Weights of a small GPT-style language model, trained from scratch on English Wikipedia: vocabulary 6969, rotary positions.
Each number is 50 + 15 x the weight over its row's rms, rounded and kept within 0 to 99. Layers, rows and columns count from 0. The size before them is the row's rms in percent of the matrix's.

# down: layer 7 MLP down (transposed), 832x320, rms 0.0377, rows 434-488, columns 160-199
# gate: layer 7 MLP gate, 832x320, rms 0.0401, rows 435-488, columns 160-199
# up: layer 7 MLP up, 832x320, rms 0.041, rows 435-488, columns 160-199
down434 099:51 48 49 43 41 56 69 66 36 67 32 52 44 39 20 53 35 59 45 43 65 45 41 32 55 60 45 39 38 71 48 30 35 30 58 61 49 74 49 45
gate435 107:34 57 50 52 64 52 50 81 35 31 62 57 53 57 60 49 54 57 79 73 45 78 63 52 54 45 41 62 59 68 75 36 22 53 49 50 76 37 21 54
up435 101:39 57 37 67 63 91 57 27 67 62 34 57 46 58 65 48 59 76 48 40 59 57 40 67 73 58 74 58 57 43 45 48 60 66 53 41 55 53 49 62
down435 111:71 19 40 54 58 44 40 17 51 63 58 71 31 35 59 56 74 58 46 59 44 31 58 43 42 38 75 28 26 28 59 61 38 49 48 56 57 46 53 39
gate436 098:59 41 56 41 52 22 59 35 39 39 40 25 58 59 48 42 62 32 37 40 35 37 42 42 34 57 43 50 56 38 68 35 45 29 56 44 40 79 39 20
up436 093:25 48 84 64 72 49 34 44 50 58 75 44 50 52 82 76 53 26 30 58 63 48 41 36 42 25 26 39 83 50 57 53 65 65 28 60 31 49 33 21
down436 097:56 25 27 46 78 42 67 57 36 38 51 41 63 36 51 45 51 25 39 48 31 45 37 65 56 76 51 71 36 45 26 25 29 30 27 47 52 53 56 65
gate437 103:52 53 78 44 61 75 57 52 45 18 35 60 42 32 40 60 78 34 43 55 75 52 78 49 47 48 43 40 68 67 38 47 57 62 60 73 45 74 56 47
up437 100:62 59 50 79 29 39 40 65 47 68 78 32 77 37 69 40 76 31 86 44 44 42 57 70 62 55 52 52 49 58 58 58 54 45 32 40 69 74 29 48
down437 102:38 50 61 40 46 66 26 44 37 10 43 50 29 75 67 22 41 55 61 66 44 81 71 38 35 34 40 37 32 34 63 39 87 47 70 41 41 45 57 47
gate438 105:42 42 55 38 59 61 38 60 83 59 29 47 61 48 56 75 36 40 81 64 44 72 76 79 44 53 34 64 49 43 52 45 62 37 35 62 89 66 26 44
up438 102:42 73 32 55 51 65 61 61 28 20 65 45 46 48 76 59 34 57 48 54 62 64 58 42 46 74 80 66 53 40 58 44 64 41 73 49 70 34 77 53
down438 102:47 66 44 50 70 69 44 54 26 76 53 46 49 10 50 72 61 53 46 64 42 53 36 27 51 45 18 33 50 37 44 72 40 43 25 40 51 35 39 30
gate439 094:31 47 61 80 56 47 40 51 33 54 20 40 64 58 53 47 49 16 38 52 34 44 68 58 52 60 44 46 42 24 55 11 52 62 49 27 58 25 33 47
up439 094:22 41 54 16 34 44 66 43 38 52 56 27 61 38 57 36 49 43 48 50 48 54 54 35 62 62 71 39 50 48 76 63 43 45 69 65 22 49 48 52
down439 090:66 24 37 46 49 68 56 52 70 63 37 77 25 56 64 44 55 34 50 29 50 53 46 45 61 33 52 82 65 49 39 58 40 72 55 45 84 51 64 42
gate440 101:54 64 58 48 61 56 35 50 41 70 68 42 44 51 66 52 72 39 26 45 50 48 49 59 54 63 78 46 27 60 37 70 42 87 35 49 33 63 63 50
up440 098:46 52 34 50 28 41 52 44 58 61 43 34 44 40 33 51 39 23 30 55 44 37 48 34 59 62 39 52 46 73 51 60 63 46 39 39 28 49 57 42
down440 100:73 56 56 82 66 47 51 69 45 71 74 32 84 48 51 17 71 35 36 59 57 48 65 77 25 73 59 41 45 50 47 41 42 37 48 48 24 38 44 56
gate441 102:27 49 31 18 81 35 51 63 71 41 34 56 68 39 56 59 63 35 52 61 31 59 37 71 48 34 49 28 35 36 35 30 32 67 53 39 42 74 42 70
up441 094:29 46 52 35 82 29 36 45 32 64 55 42 62 22 57 48 53 75 59 50 57 69 65 43 58 28 51 43 37 56 41 45 44 45 68 40 48 68 34 53
down441 098:36 34 72 58 59 85 51 51 44 35 68 37 85 47 78 53 41 49 45 54 75 70 37 37 35 45 26 69 49 58 62 46 42 41 54 40 50 32 72 31
gate442 096:36 81 73 44 44 64 39 68 43 38 45 30 21 46 48 70 40 64 57 33 53 63 34 58 55 74 57 66 40 36 28 45 61 68 49 42 65 49 47 44
up442 102:67 63 37 53 27 38 35 29 39 36 52 46 69 43 33 62 71 60 66 37 40 52 26 74 41 42 45 47 59 42 44 61 58 58 50 40 37 34 34 29
down442 101:50 26 45 40 64 46 64 50 66 45 38 56 63 90 57 45 46 38 81 44 75 47 62 61 40 44 61 72 44 47 31 44 42 54 30 45 45 89 34 53
gate443 102:49 48 51 53 67 43 45 49 63 70 53 64 78 55 50 67 50 44 18 47 45 67 46 42 49 62 42 60 65 59 49 88 51 69 56 70 29 54 51 49
up443 103:36 50 27 74 61 53 51 24 54 62 65 65 67 29 69 58 47 45 66 42 44 59 63 55 42 57 49 37 24 80 45 51 52 55 31 37 38 21 73 52
down443 108:62 67 40 48 56 49 81 67 50 52 24 67 65 66 07 44 61 31 49 65 70 67 61 61 64 67 59 52 58 22 71 56 47 39 43 46 18 42 58 90
gate444 089:56 38 56 57 48 47 51 46 49 58 40 54 14 59 76 65 46 66 44 50 72 42 48 75 34 37 33 29 49 22 17 43 34 33 59 59 35 25 46 43
up444 084:51 57 57 70 46 64 66 64 32 58 67 22 37 72 52 52 42 44 24 61 47 54 22 70 49 53 68 36 42 49 60 68 48 60 33 79 66 39 54 41
down444 089:67 53 56 37 67 57 58 29 91 33 40 75 48 17 54 54 48 63 48 26 76 32 51 41 27 62 36 51 52 59 56 51 71 42 43 57 51 46 39 51
gate445 096:47 31 39 67 60 49 30 44 45 52 66 32 63 37 61 28 46 37 34 30 60 25 46 99 44 42 55 26 65 38 58 34 33 61 42 30 42 50 75 17
up445 090:42 49 32 58 38 61 63 72 27 64 63 60 58 86 43 66 49 51 51 31 44 66 41 47 58 38 49 47 42 61 43 32 74 38 42 60 28 54 75 65
down445 094:72 35 76 73 46 42 41 40 33 21 22 26 43 29 60 59 62 37 57 72 51 57 31 59 84 46 34 74 48 39 39 50 55 27 53 50 58 47 34 30
gate446 104:59 65 69 54 46 39 52 69 46 80 78 35 44 68 70 78 48 41 44 18 56 84 25 72 70 50 67 39 76 24 31 51 46 58 60 47 50 81 46 45
up446 099:70 59 54 34 79 54 46 50 41 59 55 35 46 46 83 35 47 52 35 43 87 64 47 57 40 38 40 39 32 53 51 38 42 54 63 35 59 54 58 18
down446 100:46 23 36 60 64 29 50 52 53 60 56 42 47 55 45 69 35 53 28 47 43 71 45 48 62 55 70 72 43 29 80 53 84 56 85 45 48 51 46 33
gate447 099:55 63 33 46 76 16 44 45 55 62 33 38 52 56 35 40 21 34 77 48 51 74 43 37 52 38 28 61 25 59 80 67 79 27 64 45 54 44 40 71
up447 093:54 45 41 45 43 55 45 48 38 59 42 61 55 72 39 31 73 55 25 52 38 64 42 45 27 35 71 68 42 45 59 30 45 80 23 47 44 85 51 68
down447 095:61 59 35 45 53 37 59 45 46 37 51 48 39 18 49 48 36 56 61 28 30 44 62 66 38 62 40 32 47 40 36 68 55 45 59 37 21 19 56 17
gate448 111:52 75 54 62 30 56 80 60 67 45 58 50 59 55 51 62 54 42 51 65 52 90 44 34 58 58 53 39 63 68 45 64 34 46 07 44 26 37 39 17
up448 114:34 50 58 31 35 37 24 51 57 37 80 42 32 56 46 52 66 38 39 52 43 48 54 52 60 41 57 58 27 62 72 64 41 36 17 11 52 43 44 46
down448 103:74 55 48 48 56 57 51 50 43 45 58 52 59 71 56 75 25 69 69 49 40 58 38 54 57 64 43 55 65 40 50 74 63 28 55 62 62 24 76 51
gate449 099:41 65 48 41 55 43 69 59 44 72 39 29 79 63 62 50 55 53 50 45 72 86 29 48 49 55 70 70 45 43 49 56 61 76 58 59 66 67 33 70
up449 100:59 36 33 59 74 47 37 75 50 77 48 46 61 67 38 29 32 41 21 55 43 64 58 73 40 66 56 68 40 60 63 61 36 50 59 63 26 29 52 56
down449 100:27 57 66 41 29 40 72 24 39 55 70 38 65 49 48 69 33 46 61 40 75 23 58 33 77 50 51 29 62 48 48 50 55 58 39 45 35 50 75 19
gate450 099:40 35 68 50 38 43 20 70 32 73 29 64 55 64 66 79 73 31 57 50 53 24 38 62 54 32 73 59 49 71 59 56 52 71 59 52 46 57 38 38
up450 095:59 65 66 34 45 18 43 29 49 38 62 31 58 69 66 19 67 47 64 57 53 55 54 23 43 62 53 45 42 78 60 34 36 45 74 57 58 53 56 40
down450 103:47 43 64 36 32 48 85 59 52 58 40 53 54 68 62 40 33 50 72 62 63 78 45 43 39 50 50 30 38 54 44 70 61 28 48 44 66 45 34 54
gate451 097:58 42 72 58 63 61 74 44 63 50 61 91 31 71 49 40 47 43 40 54 53 37 53 46 38 74 41 59 27 59 52 40 47 32 61 37 43 70 35 33
up451 097:32 46 31 58 47 43 58 37 61 56 75 25 66 29 57 55 67 27 58 57 64 21 47 65 50 27 40 52 78 61 71 51 56 56 42 73 65 48 46 36
down451 092:50 59 65 71 69 69 51 38 73 49 42 66 53 55 25 43 17 78 52 54 64 72 42 41 15 72 68 65 52 51 34 43 70 57 43 33 46 44 39 37
gate452 108:41 34 35 41 54 17 28 39 43 43 66 14 57 52 46 69 46 49 75 42 48 76 62 53 35 24 54 35 50 53 56 41 28 06 37 39 42 60 33 30
up452 100:52 63 30 52 56 77 72 34 51 33 44 57 42 46 85 41 28 63 67 65 67 48 57 73 62 29 67 52 62 44 99 30 40 40 56 85 72 79 68 66
down452 102:45 78 21 42 47 44 27 50 58 87 63 41 45 66 39 50 48 53 53 68 53 58 27 60 28 44 58 30 47 73 49 67 49 69 52 46 39 43 50 51
gate453 103:60 46 55 36 42 61 56 49 72 67 53 51 52 47 81 81 18 58 51 52 63 38 94 39 50 31 60 33 43 66 43 39 43 38 32 46 70 59 49 00
up453 099:52 68 70 40 30 59 56 32 36 52 43 26 56 36 47 33 51 40 39 57 52 53 24 47 55 63 62 65 55 68 54 25 56 44 53 62 33 00 61 47
down453 102:57 58 63 65 53 68 40 29 58 64 41 48 54 53 45 75 31 53 60 46 23 28 39 52 14 35 56 49 31 55 32 55 42 43 58 30 37 68 75 37
gate454 102:47 48 46 52 68 36 30 49 52 45 40 53 61 31 52 64 43 25 66 50 76 67 38 76 56 46 49 46 33 39 83 62 52 45 57 64 62 64 30 28
up454 100:27 62 27 39 60 56 57 31 46 53 49 27 45 59 21 29 67 57 32 42 63 41 17 39 30 48 56 47 40 48 46 58 31 61 76 28 27 30 30 47
down454 101:62 22 43 61 58 60 54 51 69 40 73 60 53 83 57 47 68 60 55 56 28 60 45 48 51 32 60 59 42 29 40 26 56 74 72 33 67 25 69 26
gate455 098:42 58 28 63 21 40 51 56 44 53 42 39 76 62 69 63 59 53 67 62 42 39 51 46 38 55 18 42 60 69 25 39 63 74 46 67 43 54 39 77
up455 098:77 48 48 42 60 75 43 58 76 36 38 49 58 59 41 63 74 41 42 67 58 60 48 50 72 46 67 46 64 51 63 39 34 79 48 37 29 50 60 58
down455 100:42 27 59 53 50 50 67 21 76 37 88 52 16 53 40 48 31 50 56 71 75 68 36 81 42 67 48 38 20 56 42 39 76 11 45 56 36 58 49 69
gate456 098:43 55 32 30 68 50 40 76 65 43 64 54 55 26 58 37 46 46 51 45 48 44 76 42 57 44 58 54 40 58 57 57 71 54 42 44 49 69 61 60
up456 097:44 44 60 53 27 45 46 53 37 53 37 65 41 49 33 52 60 56 22 33 74 77 58 72 32 76 51 49 42 56 47 63 37 84 19 53 27 42 42 66
down456 094:70 69 60 52 63 46 45 41 71 55 49 63 54 47 76 61 58 47 45 31 57 52 47 55 46 59 55 71 66 47 43 63 28 50 62 54 38 52 57 29
gate457 094:64 51 69 38 44 42 65 57 64 67 58 91 50 71 32 72 35 60 45 43 79 60 46 38 64 66 34 45 42 55 35 51 55 37 33 48 48 71 31 30
up457 109:38 64 34 56 58 55 47 69 28 56 24 40 65 49 45 33 83 40 57 60 36 47 51 64 52 31 38 63 71 24 62 51 40 37 37 49 29 62 56 81
down457 100:43 55 59 55 45 43 71 51 34 41 46 51 30 70 35 39 37 81 33 31 68 72 64 44 22 53 48 64 49 72 40 48 31 63 31 72 55 51 39 39
gate458 102:60 49 62 57 39 46 42 37 61 59 45 45 53 69 48 52 71 49 48 55 57 68 67 30 53 11 50 54 68 48 45 57 80 33 52 55 67 59 52 40
up458 096:52 43 32 29 62 51 70 26 55 49 55 63 39 64 47 20 54 55 73 29 68 16 25 48 46 43 54 18 46 37 46 27 44 46 41 09 38 44 55 59
down458 103:53 82 57 41 45 23 44 67 37 53 70 53 48 21 52 59 69 44 57 32 54 71 80 65 67 62 53 81 57 62 41 19 64 39 64 61 39 55 52 46
gate459 096:58 45 39 55 57 52 65 58 39 67 24 70 40 68 39 49 55 33 58 69 74 47 84 33 69 49 11 62 53 45 62 62 57 48 29 59 24 53 34 41
up459 096:60 50 44 64 62 68 15 42 57 57 74 27 50 18 34 47 66 05 33 42 37 30 57 52 35 67 42 36 43 60 52 43 21 76 44 60 55 66 43 71
down459 096:47 78 35 64 48 47 57 53 36 74 38 55 64 63 62 67 16 47 51 31 54 44 35 43 36 32 52 79 44 53 70 56 53 53 52 46 63 46 66 31
gate460 101:41 46 51 11 80 22 46 57 41 48 33 42 56 61 20 35 40 21 56 53 49 51 34 58 46 64 56 50 64 48 42 54 26 60 54 46 54 51 31 65
up460 099:26 45 58 33 48 50 43 49 74 45 41 74 74 71 50 32 61 62 44 48 41 77 50 22 34 58 55 46 54 70 63 55 73 21 60 49 41 24 57 58
down460 107:64 99 51 48 34 62 75 64 44 54 42 55 69 50 70 55 65 63 65 55 61 59 61 53 14 49 37 81 64 52 71 67 59 55 52 70 45 59 50 36
gate461 095:56 59 34 39 46 89 54 68 60 51 92 49 66 33 21 55 38 37 52 44 64 33 42 49 45 40 50 34 67 61 39 82 49 74 54 61 55 46 37 76
up461 098:49 45 28 60 51 53 44 53 27 87 52 37 60 49 44 60 48 43 34 41 19 38 16 39 57 40 64 67 37 59 42 50 43 33 57 33 65 54 41 73
down461 099:71 96 66 61 43 40 37 44 50 51 28 33 54 38 81 52 44 47 21 36 72 45 54 64 02 55 38 24 63 41 58 60 18 50 47 47 62 39 62 52
gate462 100:48 62 39 34 57 58 54 47 58 51 57 33 44 46 49 42 72 30 07 53 33 75 76 51 66 53 46 68 53 43 56 45 35 26 24 45 70 35 68 78
up462 098:39 71 75 66 29 69 53 37 48 50 15 62 58 34 95 81 35 58 52 52 79 29 69 43 58 45 49 31 44 62 60 47 62 45 43 70 51 49 32 62
down462 098:45 52 82 19 99 43 32 42 55 56 66 46 48 56 47 45 51 48 51 68 28 40 51 30 45 60 46 53 60 56 29 46 41 43 65 52 64 40 43 27
gate463 095:34 37 43 75 21 66 37 42 72 53 58 18 25 45 23 47 48 42 52 48 51 43 35 65 36 26 59 53 22 50 61 42 48 44 52 61 92 46 38 58
up463 091:44 36 24 43 39 58 32 60 47 31 51 80 56 38 53 59 74 74 69 57 63 27 25 58 47 13 43 60 27 44 49 38 52 48 65 57 57 63 74 29
down463 096:38 83 86 46 42 60 54 50 54 28 45 00 27 30 18 35 48 43 49 42 59 61 67 42 59 46 66 34 35 47 49 43 34 46 48 59 55 34 53 36
gate464 092:67 55 46 58 29 85 43 45 60 42 35 54 43 26 43 40 47 60 88 57 50 61 64 67 55 64 48 44 63 64 56 43 60 42 22 34 47 40 36 35
up464 091:50 54 42 46 69 74 53 46 37 55 49 40 40 62 32 64 39 75 63 75 67 57 47 43 53 24 53 48 47 43 53 32 37 42 35 60 53 51 58 35
down464 091:60 58 59 73 22 40 60 65 54 62 34 91 49 52 54 56 46 49 27 31 43 69 47 53 27 67 58 59 41 65 72 56 57 60 70 28 46 68 37 45
gate465 103:31 49 51 72 37 33 48 83 53 41 65 30 43 90 44 46 38 22 31 07 53 77 23 38 55 35 29 39 43 56 42 34 51 55 46 59 46 61 43 55
up465 109:57 61 48 53 63 51 75 54 62 48 56 32 48 45 36 82 40 81 45 47 37 66 46 31 39 38 44 38 43 58 70 56 59 67 49 43 51 52 48 44
down465 107:34 33 63 41 64 32 62 64 61 53 31 49 50 57 50 63 30 63 64 50 25 10 51 63 42 51 50 43 58 33 67 43 69 47 58 72 42 51 57 48
gate466 102:47 56 31 56 68 43 58 34 79 61 32 40 66 50 44 57 46 38 42 48 51 20 30 57 62 40 49 53 61 54 73 44 54 62 49 41 58 43 75 80
up466 101:43 54 71 65 70 44 47 38 43 54 28 57 44 53 60 31 68 44 64 58 46 70 49 30 54 28 29 62 46 67 61 70 49 51 55 52 58 49 95 71
down466 098:47 38 63 59 61 34 39 70 67 60 42 41 81 45 41 36 59 25 34 65 32 48 63 39 67 60 57 52 51 36 53 38 55 43 55 51 57 55 77 62
gate467 106:40 46 44 80 31 67 53 48 61 45 44 54 46 50 67 51 71 35 49 51 75 49 64 43 48 77 48 63 63 44 53 36 44 51 54 42 64 40 53 54
up467 109:35 45 47 41 52 77 40 58 41 73 66 34 20 54 35 38 51 53 07 70 33 58 41 16 45 40 52 43 26 36 51 36 30 48 39 24 41 28 52 56
down467 112:44 25 34 34 43 52 48 28 24 51 32 31 60 47 28 43 57 49 50 50 59 65 34 40 68 50 74 79 56 70 60 58 51 31 36 67 45 52 57 07
gate468 101:23 59 30 53 44 58 88 47 69 36 58 34 37 14 43 68 37 53 43 64 76 37 41 65 71 27 59 45 80 59 70 76 55 50 73 42 44 30 34 40
up468 109:44 40 61 36 49 49 41 18 56 36 38 64 63 43 38 44 57 49 19 45 39 66 34 67 55 47 21 58 50 40 45 60 51 59 25 77 55 24 49 20
down468 104:41 61 39 41 57 65 44 29 41 50 43 61 37 40 12 43 59 30 39 47 32 41 73 35 44 51 49 44 38 44 40 34 49 64 75 59 40 32 57 62
gate469 105:61 52 73 18 54 72 29 79 38 29 48 52 36 56 46 57 66 68 72 34 51 39 19 55 55 22 63 66 39 24 49 61 66 41 50 46 69 66 49 54
up469 106:59 50 54 52 46 59 65 51 63 62 24 19 74 58 45 30 46 37 47 67 21 60 74 48 61 58 26 74 33 49 55 24 36 36 49 28 50 38 61 49
down469 108:00 28 44 35 49 77 55 57 61 57 61 31 39 66 44 46 42 42 57 66 39 41 76 98 57 47 45 54 85 77 51 27 40 32 42 53 55 61 41 59
gate470 097:33 43 52 73 51 54 36 64 64 63 40 38 56 49 53 48 46 41 60 29 31 49 61 54 39 59 71 50 13 25 58 42 39 61 56 37 31 78 47 48
up470 091:44 59 54 61 61 64 16 52 54 26 35 68 58 32 35 45 55 41 55 49 51 37 49 76 53 63 37 79 63 35 43 47 44 44 60 62 58 47 49 38
down470 095:51 65 24 44 43 30 72 53 60 89 62 36 51 34 65 43 43 34 75 29 48 48 45 35 40 67 47 46 23 60 53 55 51 69 57 34 27 74 75 58
gate471 099:50 64 65 33 39 63 55 56 34 53 52 37 51 52 51 56 56 34 39 49 72 57 40 40 63 40 57 81 66 33 55 67 40 59 78 51 34 66 41 59
up471 105:81 42 56 60 51 56 64 62 49 37 35 50 67 30 76 52 36 67 46 73 81 62 61 62 49 79 62 46 37 50 38 24 31 50 42 64 84 61 32 30
down471 095:27 58 41 32 35 42 33 46 41 65 49 44 44 41 33 69 44 69 38 27 61 57 23 40 28 54 13 73 42 58 42 61 59 63 53 29 47 71 53 86
gate472 088:69 43 42 62 49 50 29 53 51 29 43 34 38 62 53 11 78 52 37 67 53 34 49 53 52 45 23 58 60 22 56 73 36 57 57 42 50 31 34 37
up472 087:49 41 09 58 41 57 43 67 60 55 58 42 42 58 44 82 51 33 71 54 50 54 28 64 44 32 40 58 59 52 43 45 43 39 32 61 59 51 41 59
down472 093:55 20 45 41 58 44 59 28 40 51 48 58 45 50 43 36 61 48 30 44 66 30 12 46 63 31 32 48 42 13 36 69 41 27 45 51 51 26 39 35
gate473 106:29 59 62 44 81 48 38 27 78 66 58 52 77 61 44 53 35 51 51 62 50 69 74 63 52 47 54 32 38 60 46 45 58 73 53 25 45 53 30 34
up473 106:47 52 51 40 68 58 41 58 71 44 41 58 35 74 55 32 57 17 68 40 78 48 50 53 70 81 39 31 81 38 46 55 29 33 43 19 38 49 28 39
down473 106:42 61 59 38 62 84 73 49 65 59 41 44 54 51 59 73 70 88 32 54 57 24 42 79 41 40 68 51 49 32 62 62 67 54 33 60 56 55 60 60
gate474 094:35 62 25 53 64 72 41 67 52 00 48 41 60 52 34 81 52 71 37 20 57 58 73 66 21 58 60 54 67 34 59 54 32 77 65 56 59 76 33 54
up474 110:57 55 56 43 64 59 58 46 51 46 61 44 22 54 44 46 37 37 57 69 99 37 37 23 55 38 32 50 22 67 30 45 57 35 29 39 46 41 52 51
down474 100:42 73 60 51 61 72 37 66 48 28 51 25 58 23 70 72 83 25 79 42 32 39 68 20 30 43 25 71 58 67 59 59 44 64 35 50 65 49 53 53
gate475 096:54 36 45 51 70 36 57 34 36 49 76 45 34 53 60 36 55 45 54 61 49 46 50 58 71 65 59 37 53 28 53 46 50 44 63 35 61 37 54 54
up475 092:75 40 33 54 50 63 62 47 30 31 67 33 73 36 40 45 56 36 36 48 46 62 46 57 66 30 55 30 68 16 58 35 17 25 56 54 22 59 65 58
down475 090:58 52 39 31 45 62 38 41 74 42 30 72 16 62 40 76 84 55 39 56 40 55 51 61 56 73 40 70 35 88 68 45 59 48 59 58 54 55 39 36
gate476 105:56 61 60 77 53 41 32 75 63 62 52 34 95 74 55 48 33 72 54 58 54 99 57 73 49 48 66 52 61 48 39 30 62 27 65 51 53 51 72 53
up476 104:27 45 26 74 36 58 63 53 30 55 43 28 40 64 39 62 45 50 34 32 49 50 65 72 48 46 51 35 47 34 70 56 70 48 31 53 69 21 67 38
down476 108:35 76 36 84 67 27 42 53 81 45 37 47 52 62 41 66 45 68 53 32 44 52 26 37 38 51 47 64 29 68 74 85 39 62 52 29 53 59 62 46
gate477 102:31 59 45 50 58 56 26 52 40 53 60 46 60 58 62 38 39 41 66 57 39 55 43 71 42 61 34 42 41 57 39 40 29 47 37 70 67 45 35 42
up477 099:45 49 59 60 62 71 46 67 39 32 49 55 58 43 19 41 48 57 43 51 20 45 47 33 40 35 55 57 60 52 58 65 23 40 32 48 47 59 59 60
down477 101:53 35 31 49 54 47 53 59 81 69 44 33 53 30 68 45 25 61 45 73 74 58 51 68 77 56 64 63 41 54 72 49 62 63 59 79 71 63 35 56
gate478 105:18 65 68 33 52 78 44 27 92 43 58 43 44 58 38 47 57 22 43 29 70 56 67 29 57 50 36 94 49 47 38 64 40 59 66 73 29 64 60 48
up478 112:51 43 36 63 37 44 46 21 38 47 36 60 43 33 61 52 61 53 22 38 64 57 52 44 32 89 77 56 62 54 41 29 37 70 48 31 42 62 38 76
down478 105:69 39 51 56 42 37 39 43 57 50 40 46 36 57 38 52 45 40 65 61 68 60 46 65 24 63 50 32 63 47 57 78 18 62 38 56 46 57 55 38
gate479 095:65 41 50 33 35 54 45 24 49 49 75 58 35 63 60 40 23 47 32 50 53 51 14 11 53 63 37 64 39 32 57 58 54 49 71 33 33 25 40 51
up479 091:82 63 56 55 26 67 54 53 56 50 60 82 49 47 68 36 41 49 53 29 40 50 42 60 51 60 74 44 45 60 68 12 61 31 21 59 76 36 62 23
down479 095:55 16 39 29 79 38 41 22 51 70 45 38 39 96 53 71 46 17 39 67 54 61 41 31 44 19 49 63 48 46 36 57 40 23 31 60 43 45 49 53
gate480 105:62 61 59 71 53 71 43 79 41 55 57 63 78 42 72 56 42 08 42 49 54 32 23 74 56 54 46 41 47 29 46 49 18 64 26 28 39 58 61 74
up480 109:47 66 36 86 67 41 44 68 24 45 70 48 41 51 46 23 38 65 30 46 23 34 55 38 52 23 41 54 52 42 39 23 28 69 64 48 60 68 41 73
down480 102:44 70 47 54 31 61 38 23 62 69 68 46 55 34 17 44 48 42 48 37 47 52 33 51 45 35 49 34 38 42 43 45 61 66 14 59 34 25 47 46
gate481 103:37 53 59 94 57 37 59 59 36 39 55 46 50 27 70 29 38 45 52 41 24 31 59 41 32 76 44 39 41 24 26 55 43 43 41 54 76 62 37 67
up481 099:63 56 24 64 23 49 27 54 64 44 67 45 59 61 46 51 40 74 50 55 44 49 55 47 58 57 28 48 36 62 56 27 17 68 58 56 48 32 56 83
down481 103:30 68 44 46 55 40 46 49 40 53 51 41 34 41 17 53 38 37 51 51 69 70 65 69 41 51 49 41 46 65 59 47 54 68 76 30 16 42 48 47
gate482 099:63 41 39 47 59 77 65 70 53 45 49 38 70 26 22 61 53 42 79 49 31 51 53 62 36 42 54 66 59 71 64 37 48 53 62 41 80 39 71 46
up482 096:46 39 28 69 58 53 42 53 51 38 67 66 66 54 59 43 44 66 45 00 35 72 18 56 52 36 29 49 67 39 50 68 54 18 46 48 44 64 69 70
down482 097:62 90 52 69 34 72 65 29 58 28 30 40 36 45 29 32 52 31 30 65 36 49 53 21 45 48 38 32 29 51 47 55 58 45 56 50 40 22 48 27
gate483 100:59 40 76 59 46 66 51 38 61 71 29 46 63 47 34 35 30 34 47 46 53 30 38 70 54 26 31 60 65 38 35 64 65 31 52 31 57 53 48 40
up483 093:48 49 52 34 32 58 41 42 47 51 24 78 30 51 19 36 62 66 68 67 37 71 88 30 43 46 41 17 75 43 58 57 56 58 22 37 50 49 56 33
down483 094:69 55 54 45 31 74 57 53 46 64 56 41 58 35 39 49 46 39 23 51 31 40 37 52 68 73 40 61 54 60 42 33 59 44 72 71 53 40 71 26
gate484 093:64 48 64 31 46 57 40 52 57 50 51 81 23 67 31 18 63 72 45 53 31 46 53 47 55 55 45 36 77 62 64 52 39 42 56 41 79 20 53 42
up484 089:48 31 22 71 51 46 54 72 45 62 34 45 33 18 41 36 71 37 60 61 52 33 24 60 32 74 72 33 76 25 57 51 52 62 39 38 57 45 52 62
down484 093:54 50 52 23 59 44 74 67 54 67 55 57 48 77 33 54 41 50 52 44 50 58 50 24 32 29 77 23 55 65 29 41 53 52 44 55 41 40 61 51
gate485 098:60 64 37 51 69 55 37 36 49 52 55 65 67 71 43 76 28 49 31 31 55 80 52 71 50 46 59 19 20 35 58 33 72 37 52 49 71 54 71 55
up485 098:67 54 68 39 54 40 70 64 67 59 57 41 53 50 32 42 35 43 29 55 55 50 37 35 51 53 23 52 51 15 70 19 50 49 37 51 38 65 50 43
down485 101:42 41 48 53 21 74 45 73 50 21 48 39 38 61 36 44 17 44 62 47 64 47 61 26 21 73 50 64 46 39 60 43 70 69 55 36 51 42 67 57
gate486 095:60 50 23 44 82 72 64 38 61 42 72 20 66 44 42 43 58 64 31 36 75 48 38 52 32 56 49 49 43 35 24 52 34 43 54 38 31 15 74 50
up486 104:36 68 57 71 30 24 68 51 61 26 50 54 56 37 36 60 67 59 59 40 81 42 49 39 52 45 39 57 64 75 59 55 13 43 35 55 38 61 35 57
down486 093:43 56 31 41 39 49 38 58 52 63 53 46 44 29 66 38 18 50 66 46 29 26 48 32 56 50 47 42 25 36 28 42 67 38 48 56 44 16 64 42
gate487 094:41 44 70 73 49 52 25 29 36 62 60 60 53 08 71 32 74 36 59 56 60 65 55 43 50 42 71 37 41 80 32 62 70 75 43 61 68 53 50 43
up487 093:39 50 38 26 36 70 72 35 55 51 39 51 53 42 63 58 28 48 42 50 36 51 47 62 43 43 48 35 61 57 52 46 10 66 53 81 63 65 40 18
down487 095:56 27 60 42 36 41 32 70 69 46 42 56 72 49 42 39 74 47 66 52 50 63 78 60 53 72 53 40 51 19 39 55 86 61 65 16 56 33 67 39
gate488 103:59 40 43 48 68 57 60 54 70 41 38 54 49 57 78 64 82 70 73 39 47 38 35 61 43 55 73 55 40 55 58 62 42 48 44 55 54 54 47 63
up488 108:57 66 60 36 78 55 54 39 39 46 64 59 33 53 64 56 42 65 49 50 39 47 21 67 60 50 39 83 42 58 37 45 27 73 55 86 46 63 50 49
down488 110:62 37 50 72 71 48 41 72 75 50 43 53 63 61 52 44 68 51 56 80 61 78 75 77 58 60 37 43 59 72 58 65 57 44 72 49 53 52 22 48